config.yaml
num_hidden_layers: 24
num_attention_heads: 4
hidden_act: "polyrelu"
norm_eps: 1e-06
rope_theta: 10000.0
rope_fraction: 1.0
tie_word_embeddings: false
weight_decay: 0.0
Each number is 200 + 20 x the weight over its row's rms, rounded and kept within 0 to 999. Layers, rows and columns count from 0. The size before them is the row's rms in percent of the matrix's.

# up: layer 16 MLP up, 384x128, rms 0.0722, rows 310-315, columns 0-127
# down: layer 16 MLP down (transposed), 384x128, rms 0.072, rows 310-314, columns 0-127
up310,086,203,199,225,201,205,207,213,187,210,192,213,197,185,232,191,185,188,210,201,178,181,186,192,209,221,219,196,215,174,201,205,211,190,188,207,183,178,186,178,189,219,271,242,169,214,210,194,178,210,206,194,212,219,179,222,219,226,226,166,168,192,209,180,186,182,219,216,201,192,202,201,225,224,211,224,203,218,180,214,169,208,178,199,155,182,173,221,244,223,188,200,175,169,173,223,212,178,224,221,161,205,206,193,191,165,192,158,224,197,219,229,165,188,214,194,191,170,214,203,191,206,180,194,203,170,224,189,179
down310,088,190,199,235,220,207,234,158,194,198,216,207,188,219,181,200,217,217,196,194,210,208,219,217,183,199,168,223,186,201,219,213,210,183,152,167,172,202,190,220,191,199,215,198,234,182,245,216,183,163,221,189,182,198,174,187,172,208,202,206,198,185,202,194,200,214,197,190,189,221,176,205,177,167,191,208,173,194,213,222,186,174,192,222,164,216,214,214,175,222,186,208,213,214,222,227,193,240,185,184,184,169,179,210,197,226,203,201,204,223,200,174,212,169,208,181,203,188,239,254,210,201,208,159,170,167,179,218,214
up311,099,202,219,210,225,190,183,197,214,207,207,214,210,183,177,178,180,210,189,212,197,187,187,181,231,179,167,207,206,229,196,199,223,208,221,208,185,228,199,213,197,198,186,227,186,195,167,198,218,195,186,196,225,222,177,237,228,198,218,213,190,250,159,216,216,181,182,201,194,185,212,229,163,200,171,185,199,182,227,187,234,206,198,214,174,173,185,184,208,189,228,166,164,220,237,192,179,191,163,231,203,227,212,144,194,198,186,212,224,202,191,185,180,183,224,212,169,194,198,224,196,185,183,237,227,212,198,179,213
down311,113,198,221,190,207,203,187,196,176,157,197,218,166,193,218,182,198,185,232,220,190,188,199,197,224,172,195,226,224,212,216,184,171,219,199,183,191,231,183,195,212,199,205,169,200,215,235,203,175,206,198,164,199,192,226,203,188,242,211,203,180,163,188,180,219,186,215,190,204,207,237,204,229,185,203,267,239,178,181,216,185,222,195,172,195,191,179,206,200,226,188,207,207,182,210,203,190,220,233,226,187,196,242,216,194,183,199,207,199,199,227,204,201,169,191,187,227,209,193,193,172,238,188,183,168,224,239,212,185
up312,105,223,196,208,173,245,193,213,168,226,179,193,177,203,185,209,213,202,146,203,212,195,183,219,201,202,192,194,228,212,200,200,203,210,187,188,190,197,233,184,179,194,198,179,189,220,203,217,184,204,213,237,187,187,193,166,237,182,200,206,201,239,204,196,254,215,217,161,184,227,218,205,166,180,160,194,175,192,185,179,216,207,207,189,200,234,183,183,214,212,220,219,202,202,216,186,190,186,184,192,204,194,191,190,199,215,214,204,197,197,190,198,247,200,218,164,201,263,239,191,191,221,220,171,208,184,204,235,224
down312,088,229,253,193,166,234,196,206,210,203,211,222,175,199,191,213,191,213,193,177,213,207,239,206,175,218,200,202,239,173,205,205,177,212,181,210,179,186,206,218,197,223,203,199,211,197,196,221,217,176,181,207,193,214,205,161,179,204,177,199,171,189,163,188,213,166,199,207,185,217,190,218,199,233,189,227,154,207,212,230,200,182,203,225,209,202,214,180,197,202,225,155,190,183,260,189,181,184,213,187,213,191,207,170,198,190,173,150,180,200,220,206,247,207,217,189,185,215,195,222,200,183,217,232,187,200,214,212,205
up313,107,194,217,209,197,207,210,200,208,228,169,197,200,180,161,185,180,210,225,213,227,229,166,186,200,215,228,194,201,160,234,233,198,218,211,207,213,185,175,202,190,219,205,215,215,164,204,223,187,201,199,222,175,235,174,203,167,186,224,210,208,238,214,173,194,191,179,191,195,198,205,243,191,180,251,194,195,178,192,208,204,188,196,221,210,187,199,230,180,194,209,188,186,220,224,195,204,207,206,213,191,204,196,244,175,189,221,197,181,186,174,172,162,255,221,161,234,177,215,197,212,182,185,182,178,199,201,182,192
down313,087,214,207,176,205,177,169,193,224,188,196,204,207,226,199,186,221,185,215,230,175,196,219,166,204,194,205,206,225,172,199,190,222,202,215,162,219,179,213,193,164,215,173,231,221,173,196,212,216,193,203,193,208,185,221,212,189,176,198,190,166,187,143,188,183,198,211,204,232,205,231,191,190,205,212,190,202,230,205,200,178,213,189,203,162,205,197,220,166,218,194,203,171,233,206,225,231,196,216,187,238,201,234,182,195,202,167,231,238,217,199,222,199,206,170,226,175,230,165,209,203,201,189,194,214,225,192,240,228
up314,100,253,213,181,200,216,203,228,221,200,179,194,191,177,227,211,194,193,176,194,217,162,193,198,182,163,196,211,174,234,180,191,230,231,189,190,157,246,203,190,228,217,234,228,177,211,193,212,207,166,223,200,158,172,218,221,176,202,213,184,173,193,210,216,193,224,193,206,196,188,182,190,198,167,195,208,213,204,188,234,217,204,204,179,205,177,228,194,222,231,197,228,205,201,213,185,191,207,226,156,199,201,199,207,182,192,215,205,198,161,221,187,212,177,183,177,209,168,208,192,201,196,193,234,204,206,170,236,206
down314,092,224,205,243,194,224,192,252,158,194,200,189,201,220,203,215,204,186,186,199,189,174,214,184,210,178,201,155,239,174,169,227,193,230,177,210,206,212,134,259,223,191,210,215,196,189,185,197,187,210,187,196,203,185,192,208,191,158,212,189,198,210,174,207,173,224,202,187,207,194,232,190,183,199,215,198,204,192,204,216,225,190,208,179,225,228,182,232,217,173,196,228,204,214,195,224,207,207,204,153,173,234,182,230,187,182,180,201,191,203,201,182,221,219,208,198,204,220,188,192,193,224,176,188,195,205,210,193,194
up315,115,190,177,172,221,177,223,179,155,177,189,199,219,187,213,183,217,214,175,210,188,215,198,161,197,192,199,207,207,181,210,205,237,188,185,229,230,179,178,213,182,188,193,191,213,197,210,191,164,214,214,246,219,210,230,204,194,185,237,200,173,208,218,242,170,216,206,182,186,225,217,192,206,207,190,220,211,200,194,186,236,192,189,196,203,196,219,228,206,198,139,172,220,201,174,190,187,253,178,227,200,204,209,181,203,189,189,193,231,207,226,183,185,215,215,194,191,203,201,194,243,232,188,206,173,209,185,220,169